Each number is 128 + 24 x the weight over its row's rms, rounded and kept within 0 to 255. Layers, rows and columns count from 0. The size above them is the row's rms in percent of the matrix's.

# layer 6 MLP gate, 704x256, rms 0.145, rows 515-532, columns 128-255
size [102  92  92  90  96  99  95 101  97  96 125  97 101  98  96 103 101  88]
[[ 84 165  97 114 129 104  92 119  87 136 105 121 136 138  95 141 119 110 180 113 133 105 144 130  95 106 126 128 176 119 160 151 153 110 170 145 121 125 189 131 100 130 109 128 140  87 134 126 143 154 131 132 173 111 172  96 104 144 140 117 142 132 147 127  93 166 126 148  83 103 148 103 141 150 187 162 139 105 128 101  83 112 122 141 115  91 164 136 118 148 114 144 102 142 155 139 105 169 119 130 128  90 129  65 167 141 140 140 113 108 122 129 166 146 131  91 109 128 106 140 132 108 100 166  96 154 132 115]
 [134 148 105 154 127 133 120 132 128  76 105 171 110 123 121  93 158 106 137 117 105 119 130 123 122  76 154 138 118 106 141 107 121 124 164 147 166 146 154  94 128  90 167 100 138 161 135  95 141 123 110 117 103 124 130 141 118  90 138 161 194 142 126 107 124 125 115 152 118 119 138  87 129 166 114 104 126 133  84 126 120 115  94 103 130 125 144  91 114 158 121 118  92 151  87 137 164 154 180 162 120 116 101 173 145 157  99 136 135 116 126 139  70  98 156 113 100 157 164  97 169 167 142  94 139 126 145 151]
 [ 75  88 114 145 129 159 117 150 108 125 122 136 100 172 124 154 127 116 160 119 118 132 158 143 129 155 112  99 119 125 168 116 157 162 121 145 104 131 118 112 143 116 116  99  88 146 143  92 113  93 115 179 135 106 122 139 132 138 128 135 145 123 132  86 128 144 154 142 101 129 145 109 101  64 147 100 119 142 127 132 122 141 104 130 148 144 153 147 137 150 133 128 124 155 120 143 184 194 116 118 144  73 162 116 142 130  82 125 133 105 113 109 102 108 126 111  90 113 127 127 113  99 133 164  80 106 138 129]
 [ 98 128 153  82 154 152 113 159 150  68 143  78 105 111 103 114 109 109 113 104 130 130 142  92 125 111 166 143 111 166 144 130 114 161 105 132 137 131 131 128 186 145 121 137  94 106 165 128 129 138  86 111 112 155 102 134 111 113 118 112 188 146 105 142 134  64 133 115 119  96 121 107 103 102 162 124 127 122 101 122 142 126 120 119 142 157 115 162 124 139 124 147 134 157  88 128 162 179 126 151 145 135 111 148 145  74 118 156 130 153 132 145 140 131 106 148 143 158 146 115  86 147 173  68 131 147 134 165]
 [126 107 132 161 139 118 165 158 159 117 124 113 123 150 153 149 134 116 180 110 122 116 139 132 124 142 132 163 108 171 101 144 109  97 124 110 142  99 153 148 146 106 143 154 128 104 134 124 133 139 132 142 128 131 180 133 143 127 127 134 107 120 109  75 135 111 169 122 128 109 147 132 148  90 120 142 150 126  74 136 123 147 135 140 119 119  86 123 167  56  88 142  83 117 150 139 116 119 108 127 113 155 149 109 122 128  97 132  96 135 127 129 172 131 130 142 123 130 175 155 109 129 169 159 120 112 134 162]
 [135 109 144 135 102 153 133 168  83 113 166 107  73 102 106 160 120  93  96 125 134 133  85 130 149 107 164 154 156 161 112  95 125 124 116 142 126 125 109 107 109 162 134 117 106  98 133 114 119 148 155 106 123 118 101 139 117 103  89 107  94 134  74 118 134 174 108  97 108  98  93 147 140  95 116 127 158 102 116 143 126 134 142 139  66  93 105 134 129 142 156 105 191 122 152  94 133 121 103 137 108 128 143 125 119 172 174 136 137 141 121 124 113 142 131 112 140 137 133  97 173 123  92 109 156 130 115 117]
 [128 153 109 135 138 140 137 147 144 133 177 133 171 124 128 104 124 120 129 118 122 146 109 130 194 135 107 123 198 130 152 137 118 139  99 149 131  88 146 102 106 147  85 137 123 149 120 131 111 141 138  89 121 131  84 105 167 144 138 150  82 158 144 104 139 140 116 144 143 116 147  99 144 157 138 133 103 129 121 131 111 129  86 162 104 124  88  85 181 106 100 128 155  91 125 151 129  72 113 111 102 137 150 129 118 148 126 102  90 135 132 123 151 133 105 114 164 125 189 126 120 104 194 158 136 142 150 143]
 [133 140 190 101 148 176 146  55 155 130 114 152 127 181 139 117 109 133 126 121 126 135 147 106 140 100 159 137 135 133 122 129 145 117 108  85 136 182 143 127 129 127  87 126 134 116 133 140 148 136  93 144 149 101 147 146 141 132 158 185 106  89 118 128 106 131 153 161 118 142 144 104  86 151 142  87 130 137 120 107 118 129  62 117 155 126  78 114 155 151 129 107 126 158 115 109 137 178 112 109  99 128 170 171 127 147 121 145 103 138 119 173 106 122 170 137 135 158 111 164 143 110 125 108 106  98 116 110]
 [108  80 147 141 118 134 111 127 155 111 143  98 139  93  72 127 107 108 132 140 126 161  89 167 128 184 125 154 142 155 109 137 174 149 135 125 100 149 100  85 124 166 113 159 116 137 108 113 134 142 139 135 126 137 136  95  98 117  84 130  97  89 132 100 103 128 121 127  98 124 179  92 161 111 131 113 127  84 144 140 129 169 169  85 143 120 133 109 111  81 117 117 152 126 146 105 133 146 125 130 104  91 143 174 124 140 126  95 118 120 130 152  96 159 132 116 150 159 186 104 106 160 131 132  88 158 122 136]
 [127 138 151 173 113  90 125 105 144 142 126 131 119 100  91 100 116 126 122 112 131 155 149 106  99 134 104 122 191 159 120 143 169  92  94  90 124 130 114 123 169 148 181 137 103 104 118 182 108 103 143  88 103 121 129 128 134 124 139 186 101 110 107 146 133 128 127 105 116 151 115 189 119 118 117 130 123 115 135 151 189 117 185 117 104 125 175 117 111 126 137 149 106 123 120 119 149 103 101  99 127  97 134 125 133 181 120  87  81 143 128 136 113 122 132 140 122  91 119 144 129 110 120 145 103 106 105 108]
 [106 129 122 157 130 128 147 128 118 134  99 143 141 117 133 113 168  90 131 143 131 126 120  92 133  98 157 139 177 108 102 138 150 119 153 146 111 154 122 113  60 148 128 143 107 103 145 116  92 140 171 152 172  87 154 136 145 114  91 175 142 116 134 168 126 133 154 110 108 128 103 104 105 105 109 157 145 147 121 102 155 120 170  80 164 159 154 123 177 137 114 180 166  92 109 150 154 152  85 104 142 130 146 104 141 109 122 117 107 138  76 138 106 137 127 133 122  77 153 100 139 116 141 100 151 128 157 113]
 [ 99 136 146  97 132 138 119 113 100 146 164 112 121 170 136 111 116 119 150 144 148 115 149 120 139 149 129 100 121 120 122 115 149 144 165 152 140  98 164 137  92 158 192 138 114 138 138  99  80 127  85 182 111 147 119 138 167 130 101 124  84 154 111 145 107 143 137 131 166  91 103 139 144 117 121 129 119 154 135 121  81 128 169 115 161 127 142 105 128 113 104 154 116 141 118 126 140 101 112 160 142 135  98  96 134 151 136 100 145 129 125 151 159 108  97 153 139 111 122 114 142  68  98 113 126 142 180 168]
 [113 109 140 145  84 151 147 130 148 123 122 133 117 129 143  98 169 101 110 116 134 142  99 122  73 137 128 121 169 138  88 149 150 117 127 116 118 160 111  98 108 126 110 161 101 126 138 131 141 129  61 163 150 155 101  81 138  99 129 109 118 122 110 128 110 119 154 102 170 138 131  91  80 127 116 134 130 101 161 154 146 141 158 123 155 116 141 121 117 148 155 101 113 153 181 110 153  93 131 151 141 125 138 120 119 147 105 135 127 162 139 119 116 123 102 138 155 126  91 125 117 122 141 139 149 126 100 135]
 [146 121 142  89 107 156 131 103 105 132  93 136 102 129 159 124  82 158 146 143 114 134 107 156 142 103 132 111 152  91 104 104 138 156 131  78 116 171 147 110 145 129 141 143 110 115 109 112 131 115 127 128 134  95 142  95 129 142 151  99 138 123 164 117 137 111 105 148  90  85 162 156  83 138 136 101 107 112 129 170 132 157 136  88 110 135 106 149 140 128 105 116  68 122 152 113 119 161 153 140 130 155 155 130 136  88 119 121 201 123  72 157 107 132 143 153 122 146 162 133 133 132 120 137 134 135 112 134]
 [ 89 113 109 111 129 159 106 106 137 111 176 152 140 104 153 133 145 122 184  87 128 144 138 147 123 114 143  97 136 145 121 162 154 152 137 125 127 189 126 112  98 152 158 118 132 147 161 138 128 122 123 103 135 148 159 119 195 164 125 112 116 154  96 106 139 125 138 133  99  90 191 124 128 109 164 128 129 180 151 130 174 111 128 131 138 128  87 138 167 161 130 149 141 135 126 134 114 144 125 120 138 120 157 116 129 149 117 139 119 119 148 131 115 150  98 108 140  93 116 155 119  91 108 163 145  98 128 119]
 [158 108 188 106 112 141 160 149 117 159 139  86 145 149  82 137 147 163  78 113  85 119 122 130  87 147 123 166 125 106 109 140 127 110 139 159 140 132 119 122 101 119 162 130 121 110 155  93 153 118 117  99 108 138 119 128 151 116 137  96 116 119 115 118 163 109 142  97 126 139 118 114 126 132 137  94 160 174  82 111 137 104 110 125 123 141 132 127 158 147 123 131 158 128 100 152 119 119 112  83 103 149  91 118 125 124 143 141 155 157 124 139  98 122 106 112 138 182  95 151 161 130 106  85 130 107 110 138]
 [ 90 144 151 126 127 136 140  92 175 159 137 103 169 118 125 151 135 170  99  77 136 125 155 142 147 113 133 133 139 176 104 187 150  83 115 149 130 163  94 116 148 121 152 119 124 130 150 101  94 113 109 111 156 169 129 141 141 117 124 127 126 115  90 136  81 113 129 136 103 116 143  46 122 153 161 131 121 131 149 158 120 149 203 124 126 129 134 130 130 139 143 123  93 171  95 144 132 129 120 132 150 134 183 116 114 150 140 108 112  81 148  93 122 109 120 125 127 103 141 131 148 136 116 137 124 109 135  88]
 [105 116 147 130 143 158 153 108 128 140 166 137 107 119 140 155  92 159 123 137 136 115 151 159 140  90 127 130 128 171 161 164 154 153 144 152 101 166  95 107 117 120 135 181  72 136 130 139  83 135 107 164 125 121 133 119 124  99 150 135 114 130 132 125  98 110 140 120 113 171 116 128 109 104 157  75 129 145 180 157 184 163 125 124 112 155 120 106 155 134 143  94 146 117 123 140 144 144 172 135  69 107 140 123 102 133 142 108 159 125 128 136  97 146  88 163 117 141 150 115 100  96 110  83 129 132 132 122]]
# layer 6 MLP up, 704x256, rms 0.153, rows 515-532, columns 128-255
size [101  92 102  99 104 101 101 106  98 100 125 104 100  98  94 107  99  95]
[[112 152 142 114 112 138  98 124 131 126 111 141  62 131 122 140 158 142  95 161  91  75 161 177 118  91 177 111 140 153 150 121 147 181 136 116 159 120 145 106 150 119 106 123 151 119 142 160 159  74 115 117  94 118 134 139  84 125 121 129 104 144 133 130 102 102 152 143 162 146 110 121 109 114 114 128 137 146 144 180 138 149 145 160 140 146 135 151 143 115 149  84 108 115  90 129 115 186 145 149 153  98  97 130 127 123 124 116 131 154 134 132 129 155 156 137 128 178 135  78 110 135 134 117  84 136 130 129]
 [126 142 143 137 106 161 141  88  54 115 150 147 138 149 101 103 109 114 141 146 135 160 136  92 100 100 123 148 134 129 129 110 110 136 135 122 180 153  82 101 113 115  65 124 131 167 142 115 125 153 102 130 122 126 126 120 135 126 127 136 115  97 171 169 165  81 180 108 137 139 128 119 150 118 124 131  90 148  86 110 167 103 121 136 129 115 139 137 142 134 138 131 116 167 101 141 105 173 165 106 138 149 139 113 123 105 156 130 134 120 120 141 134 106 110  88  87 117 120  46 109 149 109 155  99 170 151 138]
 [107 132  96 120 116 121 131 113 166  95 131 152 141 122 142 171 117 117 104  57 144 109 130 117 120  84 103 128 132 130 126 101 130 107 119 131 128 113 146 144 174 153 102 154 122 156 100 139 169 163 134  76 122 141 174 143 110 151 123 171 132 123 108 113 145 104 133 103  97 103 155 129 118 140 127 203 157 115 135 151  95 109 112 132 129 105 131 174 155 130 139 112 109 132 145 134 151 128 113 122 187 132 104 166 132 144 113 159 151 132 140  81 126 122 108 146 155 143 114 130 148 120 127 123 137 132 144 124]
 [115 126 178 103 125 121 184 122 141 135 134 153 137 145 152 112 151  93 101 116 133 148 102 119 136 110 119  99 160 142 146 144 128 144 132 135 126 171 169 139 120 146 120 135 144 150 163 132 100 173 163 179 192 143 115 119 153 139 114 196 175  82  52 119 139  99 144  96 168 140 154 159 128 139 115 118 131 127 132  97 159 108 132 158  91 112 136 146 112 115 137 128 126 115 128 167 116 179 147 117 128 129  79 114 145 129 110 123 168 129 131 134 156 138 120  81 133 101 157 108  85  96 117 120 176 134 147 153]
 [113 145 118  94 152 155 124 114  94 126 142  99  95 139 144 120 135 147 126 136 116 146 105 134 149 114  80 101 124 159 149 163 148 119 151  82 112 167 123 107 130  96 125 128 115 111 152 165 136  83 128 127 114 160 136 160 146 139 114 186 118 132  71 126 161 137 149 124  93 143 150 151 141 128 108 143 167 134 142  81 132 110  92 124 150  90 136 145 132 144  89 121 161 100 126 120 155 114 120 153 139 148 112 138 130 140 149 139 130 136 135 115 122 164 120 156 115 125 151 100 153 127 118 142 132 126 124 138]
 [205 130 134 160 161 117 156 124 137 130 107 127 108 116 116 177 142 144 115 125 139 110 133 132 158 160  76 140 106 154 118 102 140 106 105 149 119  93 103 113 158 106 202  94 165 112 138 103 157 129 168 142 143 146 138  92 137 129 158 110  74 129 128  93 104 138 120 127 125 123 133  94 117 167 108 117 117 137 120 162 154 118 148 123 126 142 148  87 126 151 120 198  94 125 150 179 114 105 111  91 104 156 158 120  95 128 156 100 105  93  56 152 143 131 112 163 162 110 139  70 145 174 149 132 116 125 106 136]
 [ 77 149 130 107 170 130 121  88 176 163 123 139 114  88 140 118 129 119 104 135 125 106 132 184 107 126 100 137 157  91 171 110  90 134 103 119 146 137 172 102 104 126 127 133 136 118 127 111 104 149 129 148 119 148  91 127 132 176 142 108 157 135 111 153  62  83 116 120 141 129 126  98 143 148 100 125  80 128 152 123 151 158 104 152 142 110  74 111 149 100  79 166 132  89 136  85 119 134 123 128 124 127  94 162 140 149  99 111 127 106 109 171 152  75 157 102 141 167 162 115 155  96 160 100 115 164 113 140]
 [123 144 123 176 117 139 172 115 109 142 130 164 128 133 118 136 171 155  90 134  81 125 128 159 128 109  76 125 147 147 119 125 121 125 144 130 139 116 112 121 136  92 159  78  96 179 111 159  76 110 134 108 150  95 143 105 123 102 151 135 139 112 146 153 131 116 160 151 121 202 125 151 154 120 114 148 121  84 134 121 125 128 109 148 151 138 139  95 152 113 130 135  99 160 122 139 151 127 131 125 119 146 106 115 104 126 128 123 126 156 158 136 126 148 146 144 148 173 151 135 146 129 114 104 142  93 107 138]
 [135 128 141 170 113 122 135  58 162 135  85 140 131 176 153 169 122 135 102 129 131 114 124 143 142  94 111 141 148 137 109 149  99 134 168  95  73 124 117 123  88 163 161 119 158 136 105 117 122 104 106  73 132 124  91 120 147  94 135 111 126  94 119 124 121 138 109 158 118 167 110 136 120 122 113  76 193  93 165 133 169 103 114 167 162 146 135 151  95 148 120 146 104 151 113 141 118 130 157 122 100 136 180 110 105 116 153 163 156 139 131 115 111 133 118 202  93 116  86 147 126 113 119  86 115 125 140 115]
 [129 131 118 141 107 117 165 175  95 127 108  95  99 109 147  87 115 153 129 131 128 136 154  99 140 144  86 106 131 134 147 132 138 133 123 142 148 168 159 100  81 127 139 144 143 143 127 136 109 129  61 148 107 142 138 119 117 119 136 105 134 104  85 131 127 107 126 134 122  93 120 122 180 130 175 155 148 111 115 121 109 139 139 107 175 129 134 168 137 175 116 119 138 102 138 127  83 135 140 196 167 140 117 122 152  91 108 156 144 165 103 107  96 123 129 119 151 116 139 109 141 107 137 157 147 118 143 108]
 [138 146 108 132 136 117 145 119 117 119 157 122 163  82 137 127 155 133 131 150 150  96 160 129 129 124 127 174 135 119 130 102 104 106 143 131 148 124 150 155 109 110 116 170 135 153 140 141  91 174 101 128 148 179  99 101 139 110 105 119 132  91 102 179 145 160 119 154 145  96 110 153  98 120 125 207 131 132 117 137  94 117 184 139 138 158 131 129 110 110 169 122 113  92  92 121 134 144 152 139 164 132 159 129 155  96 146 158 122 151 128  93 145 143 102 110  96 111 174 114  95 130 106  93 146 155 141 129]
 [149 137 126 146 102 130 106 118  99 140 148 121 160 158 155  76 108 111 133 139 118 126 135 110  88 126 123  97 110 113 100 125 159 138  97 171 125 132 156 138 102 156 174 118 142 102 130 131 151 145 134  69 128 161 120 169 158 100 136 165 114 145 125 126 116 135 129  92 162  95 133 127 153 112 167 102 123 101 104  89 141 135 171 115 127 176 132 142 177 151 123 188 128 136 150 148 104 166 138 138 103 176 133 139 125 157 140 106  70 114 146 154 211 142 115 139 116 140 150 151 180 120 100  94 124 149 114 144]
 [124 130 154 170 146 155 135 123 139 128 113 154 138 137  77 137 130 129 147 132 143 136 140 105  96 149 127 103 123 160 135 104 130 111 154 110 113 163 148 104 129  94 181 132 119 179 111 108 167 108 130 118  55 127 139 146 127 151 102 151 124 179 127 151 152 104 116 115 148 112  75 106 103 107 114 124 114 125 167 117 125 167 134 134 108 127 116  70 148 164 125 102 162 150 146 147 125 118 155 144 131 125 131 111 201 137  98 156 193 202 103 135  98 143 150 131 140 157 111 123 122 152 122  94 148 109 138 137]
 [ 92 173  94 132 139  95 138 154 123 125 136 130 146 132  88 135 138 103 132 142 127 180 148  79 175 122  90 124  84 169 121 129 121 104 157 107 134 123 132 147 100  72 114 142 147 143 147 126  91 116 151 104 161 143 146 108 142 147 140 122 115 116 110 115 115 114 134  96  90 162 148  87 140 141 108 112 110 114 113 116 132 125 123 107  90 117 142 135 126 114  85 107 132 138 145 141  86 144 135 162 103  73 150 125 131 115 138  93 116 141 108 114 141 156 116 149 147 107 156 173  94 157  96  96 125 108 151 110]
 [114  90 104 148 134 134  67 146 124 107 156  96 122 132 114 154 117 163 129 101 117  79 154 123 112 139 179 121 131 109 135 145 132 149 107 126 137  88 121 138 136  97 124 121 114 129 195 126 117  93 132 143 118  96 172  62 130 137 119  92 120  96 131 149 112 155 149 101 146 103 157 154 119 115 184 119 100 140 131 100 104 121 127  99 143 105 121 103  95 136 131 140 178 118 163 143 146 153 155 150 111 130 109 103 115 128 140 104 132 126 109 136  94 111 118  93 144 124 139 156  78 139 119  77  86 142 133 152]
 [125 123 133 109 176  71 134 146 136 125 131 119 149 166 153 122  72 151 161 116 122  99 113 113 126 143 169 142 148 129 168 100 108 124 127 104 144 120 100 126 186 134  74 118 107 160 179 100 112  64 120 120 179 129 117 151 132  94 158 155 178 115 139 164 129 144 151 147 122 142 126  95 147 147 155 135 116  84 155 114 118 101 151 143 115 145 123 167 148 121 111 122 146 133  98 132  93 103 133 156 113  95 130 146 121 100 116 198 119 143 139 169 130 122 132 181  75 109 102 102 131 142 118 105 142 123 101 116]
 [131 136 129 137 147 123 127 115 146 151 141  96 128  98 108 114 129 111 132 119 198 126 112 141 162 161 142  94 167 156 155 130 124 136 133 122 116 144 138 161 127 124 104 150 210 146 146 126 145 127 124 134  82 140 144 132 159 126 101 151 131 171 107 136 187 129 169 153 141 121 135  87 158 104 142 139 133 128 152 105 154 105 146 140  94 173 142 157 127 156 154 143  99 146 109 142 135 127 109 124 133 118 148 139 137 122 109 160 113 116 110 123 118 142 142 116 116 121  81  87 176 120 126 109 100 130 157 130]
 [ 88 133 139 114 130 122  99  68 121 112 146 141 114 130 121 109 139 171 162 137 141 121 106 178  97  86 132 115 132 126 120 129 107 139 157  71  92 137 112  79 151 117 119 121 150 133 144  80 102 128  87 180 159 131  91  87 138 170 133 109  86 125 120 127  98 115 100 100 124 124 145 148 129 139 133 118 165 150 112 130 141 142 169 121 140 156 146 141 135 135  91 112 119 139 127  92 159 163 125 129  97 147 143  66 125 158 127 126 114 134 144 140 117  61 139 107 107 132 146 116  71 126 125 141 116 141 101 131]]
# layer 6 MLP down (transposed), 704x256, rms 0.141, rows 515-532, columns 128-255
size [102  96 102  83 103 106 101 103  93 109  94 107 104 103 102 107 103  82]
[[119 107 130  87 110 114 146 135 133 147 126 143 126 121 112 140 162 134 121 165 101 144 124 146  97 109 111 127 164 146 126  94 148 139 120 136 155  69 100 113 126 138 110 105 149  70 126 112 122 116 131 157  99 101 122 120  60 144 125 136 125 156  88 114 142 173  98 116 119 117 140  93  86 136 148 162 180 140 124  90 120 121 133 101 102 126 119 108 152 116  99 137 136 173 113 145 112 143 140 117 120 114 127 129 160 132 148 119 130 110 128 135 114 112 122 159 168 122 113 136 144 128 182 111  99 117 144 124]
 [124 173 150 139 126 164 125 159  82  87 120 131 118 171 127 147 104 103 139 161 106 113 128 166 108 113 128 154 113 121  97 134 121 157 145 155 122 123 151 167 100  96 163 141 114 107 125 189 113 129 113 120 120  93 132  96 144 174 135 141 109 112 101 105 144 118 150  89 105 118 103 146 115 148 108 131 144 131 142 126 133 157 139  97 159 148 116 119 114 119 112 153 146 145 145 176 110 107 162  55 159 130 145 138 124 111 137 120 122 135  69 125 114 120 127 135  99 117  94 120 158 141 125  89 125 109 105 145]
 [136 107 137  89 121 122 128 168 143 133 126 183 141 164 157 181 110 125 146 143 103 100 104 170  83 106 108 102 126  98 157 115 106  92 118 108 139 166 126 103 110 120 118  98 133 126 158 150 146 125  66  41 133 141 123 138 122 113 178 104 142 120 141 130 148  93 164 107 121 154 128 157 135 130 115  90 128 160 132 153 158 133 132 118 121 149 113 168 144 120 144 112 124 130 158 138 161  96 119 113 110 121 148 149 114 106 142 119 138 168 138 125 112 128 139 127  96 144 110 111  94  88 141 148 121 145 109  62]
 [137 118 141 183 142  99 127 172  85 170 120 113 163 121 146 116 105  94  82 137  99 149 124 125 141 121 115 118  78  98 106 127 115 135 101 122 152  91 138 186 125 127 115 123 127 130 123 138 159 128  94 100 116 162 127  93 135 121 137 125 101 106 136 165 150 145  99 123 119 122 144 154 117 146 100  94 122 174  85 120 113  91 171 132 112 133 157 146 114 106 146  77 152 112 119 129 133 139 138 190 168 120  98 139 124 127 110 170 119  92 142 144 175 177 124 128 120 109 174 124  89 101 121 116 102 169 121 152]
 [116 122 136 109 177 135 137 135 164 117  95 123  83 130 167 127 115 101 114 103  86 166 170 173 151 163 107 167 112  91 122 144 110 137 104 100 113 123 118 103 116 108 102 113 136  75 139 137 116 112 104 116 146 157 131 129 104  88 124 133 151 124  82 116  98 116 110 139 100 151 131  80 119 120 110 123 111 130 127 114 101 140 101 147 129 109  59 118 145 136 131 119 135 149 125 115 127 137 107 150 133 128 103 133 124 136 142 172 108  71  93  77 126 102 123 136 156  76 133 122 100 109 123 155 101 117 104 145]
 [142 136 157 132 148 119 124 155  91 146  59 117 163 124 101 140 134 123 105 117 173 135 134 122 169 122 155 132  84 154 131 123 119 115 119 182 103 111 109 152 184 117 157  96 100  76 134 127 111 100 117 111 156 157 137 128 145  81 152  83 154 123 133 109 145  94 168 126 134 153 115 110 139 151 120 157 122 134 147 126 106 110 134 132 146 119 137 137  90 123  86 154 139 105 107  86 109 104 137 109 145 127 142 136 114 125 141 100 150  99 125 136 130 125  89 156  91 166 106 130 132 172  95 111 120 114 136 163]
 [108 150 119 156 179 123 118 153 111  83 115 127 142 128  76 100  89 118 152 113 154 124 124 125 141 120 128 132 108 107 102 150 182 160 113 154  91 157  97 148 147  95 128 153 189 135  92 133 143 142 181 173  95  94 133 141 149  80 139  90 109  97 121 168  94 158 132 127 114 112 112 134 127  93  89 116 147 102 140 136 127 143 115 159 115 148 116 108 127 131 125  93  93  74 134 124 106 145  89 157 150  90 119 161 161 165 127 131 109 132  84 162 112 145 127 131 149 140 141 103 111  96 132  91 128 138 130 131]
 [137 110 122 131 173 129  89 166 115 115 141 101 106 121 130 129  90 138 121 107 141 135 136 121 144 172 146 102 160 150 117  96 134 164 118 127 130 144 117 114 129 113 181 151 179 188 132 107 146 103 128  97 129 163 119 117 160 151 122 109 146 133 109 121 132 108 131  91 116 105 135 112 165 120 134 169  69 145 142  89 135 163 165 125 123 134 154 133 130  89 151 112 114  66 181 156 135  97 150 133 136 161  99 125 135 137 155 112 156  97 128  96 144 170 125 116 140 123 127 120 124 134 116 115 154 135 107 131]
 [158 129 166 137 153 158 131 112 114 133 122 121 123 164 107 174 110 164 145 116 163 141 126 151 117 138 155  49 118 126 119 132  75 113 128 134 132 108  95 145  89 106 119 141  97 139 159 110 123 124 137 110 130 173 129 113 177 106 206 133 142 166 140 108  92 158 114 108 147 149 134 130 152 118 124 118 120 146 102 161 115 103 153 119 106 121 128 155 145 127 108 132 132 133 128 156 104 133 137 116 172 169  85 101 136 117  99 147 100 144 127 100 101 156 122 140 142 146 103 148 100 127 118 137 120 136 115 130]
 [123 146 117 129 129 139 104 146 183 124  83 168  99 132  86 104 146 145 128 128 140 115 128 119 122 130  98 130 137 122 153 160 150  83 129 117 129 170 135 124 130  92 174 127 138 115 131 131 135 125  94 100 109 129 193 100 137 142 141 110 112 124 123 139 200 129 149  83 138  86 118 152 116 113 173 134 167 129 124 121 160 108 172  91 121 144  98 129 139 143 114 123 114 149 173 140 126 159  96 113 154 144 139 124 149  95 106 104 118 127 120 165 169 162  90 124 139 132 125  78 111 120 137 120 125 122 110  48]
 [117 107  98 126 137 126 105 138 123 101 146 154 114 119 150  55 123 132 117 146 138 133 152  99 117 123 114 148 132 112  96 129 120 135 106 128 128 139  93 140 129 129 151 113 139 133 155 145 196 155  74 139 116 112 127 123 118 145  99 187 112 102 149 181 142 139 114 123 139 118 122 121  77 168 135 153 134 159 128 113 133 138 125 117 118 182 130 120 132 137 152 152 113 108 144 137 102 119  88 171 131 118 137 122 154 137 125 129 106  94  97 152 127 122  78 138 156 104 138  95 145 158 140 123 128 105 131 137]
 [152 163 111 131 103 112  84  81 107 123  67 140 136 124 125 102 124 142 105 125 178 123 117 157 198 150 167 134 115 132 133 205 137 136 137 140 109 141 115 131 154 110 109 124 161 121 112 142 188  89 118 147  99 137 133 101 107 128 130 134 102 124 106  89 136 137 127 121 133 131 118  86 162 161 146 147 120 139 180 148 162 138 110 136  99 109 153 152 145  92 128 161 105 131 151 167 174 103 170 102 124 132 119 160  89 136 172 132 130 138 145 141 127  97 118  99 102 124 124 111 143 123 126 140 122 114 112  86]
 [ 77 127 127  87 152 135 156 146 121 150 139 121 103 111 133 135 125 127 125 161 108 122 138 125 159 130 136 177 127 129 148 111 138 149 119 167 114 144 156 150  96 112 111 128  99  97 129 113 138 139 121  70 165 133 171 126  96 130 109 130 155 171 150 131 161 110  80 169  97 109  82 117 115 114 154 150 114 125 111 144  79 121 149 112 110 107 105 119 143 157 142 133 120 106  91 150 143 120  80 145  96 142 125 114  73 137 144 134  90 110 157 127 144 118 138 175 125 120 195 142 124 111 144 154 146 118 123  92]
 [126 109 151 137 149 122 145 163 130 116 128 158 168  82 139 190 126 166 131 139 130 149 117 114 118 184 122 138 146 112 113 165 144 101 131 136 146 100 158 133 122 170 101 109 141 137 130 154 118 183 163 118  90  90 133 127 148 122 133 185  98 134 129 165 128 131 151 100 148 146 133 158 142  88 154 108 129 157 125 120 147 103 136 132 128 162 136 155 134 138 163 141 122  99 176 177 135 107 142 154 145 127 127 145 119 150 133 131 153 197 142 112 151 158 128  92 117 161 139 112 130 142 124 129 129  94  63 155]
 [117 135 170 128 133 124  91  96 114 141 152 119 148 148 118 140 162 109 155 170 124 143 143 125 108 132 140 143 157 125  80 139 130 120 127 105 118  68 116 127  84 122 152 125 129 113 144 105  87  94 158 113 134 103 127 121 171 131 178 100 126  95 142 116  94  88 110 111 130 112 127 119 127 143 175 126 120 128 137 133 119 108 145 167 125 107 145  90  93 141 178 121 114 120 124 149 116 114 143 121 132 123 122  92 168 116  98 171 180  81 115 144 104  95 137  99 158 171 146 125 129 159 116 161  77 174 128 123]
 [ 80 166 164 149 129 122 115 113 153 111 115 149 117 160 137 109 132 130 169 148 142 144 106 132 132 113  97 160 119  94 174 125 125 104 124 117 115 107 145 136 100 108 110 101 112 180 105 163 154 137 139 106 113 159 103 118 119 107 151 112 109 162 156 160 120 118 121 122 157 122 143 125 106  99 161 126  79 101 118 115 132 106 139 111 121 124 135 146 165 125 132 139 108 139  90  88 118 167 123  96 182 125 176 104 120  81 121 134 119 144 127 105 130 159 133 113  85 119 193 106  85 192 137 100 147 134 137 103]
 [ 98 133 125 129  86 127 138 112 168 120 125 124 139 173 110  97 157 147 120 114 121  99 169 145  97 131 132 129 166 124  87 146 115 164 120  91 121 135 123 116 121 122 133 129 167 114 109 109 123 106 138 119 164 108 100 116 119  96 142 134 138 111 103 114 104 125 114 136 138 180 112 124 129 109  74 111 143  91 138 168 144 103  82 168 131  99 151 125 145  84 110 172 108 109 112  96 103 165 123 132 128 143 114  92 133 104 144 120  96 133 119 103 134  98 175 145 155 157 115  83 149 107 127 114  97  88 134 122]
 [123 150 145 140 163 119 104 171 157 153 156 113 180 155 125 127  91 104 143 153 117 107 143 117 158 158 125 173 149 132 177  99 122 138 109 135 133 106 117 162 119 119 131 181  91 125  80 165 175 104 120  96 144  90 118 142 141 120 114 103 108 158 123 175 110 130 154 175 142 103 123 185 138 113  93 112  89 156 155 135 126  92 115 144 113 121 125 108 108 149 137 145 112 142 117 125 114 129 181 158 134 152 136 142 166 154 113 122 120 120 110  98 169 119 109 115 109 163 175 144 132 107 132  88 116  94 126 114]]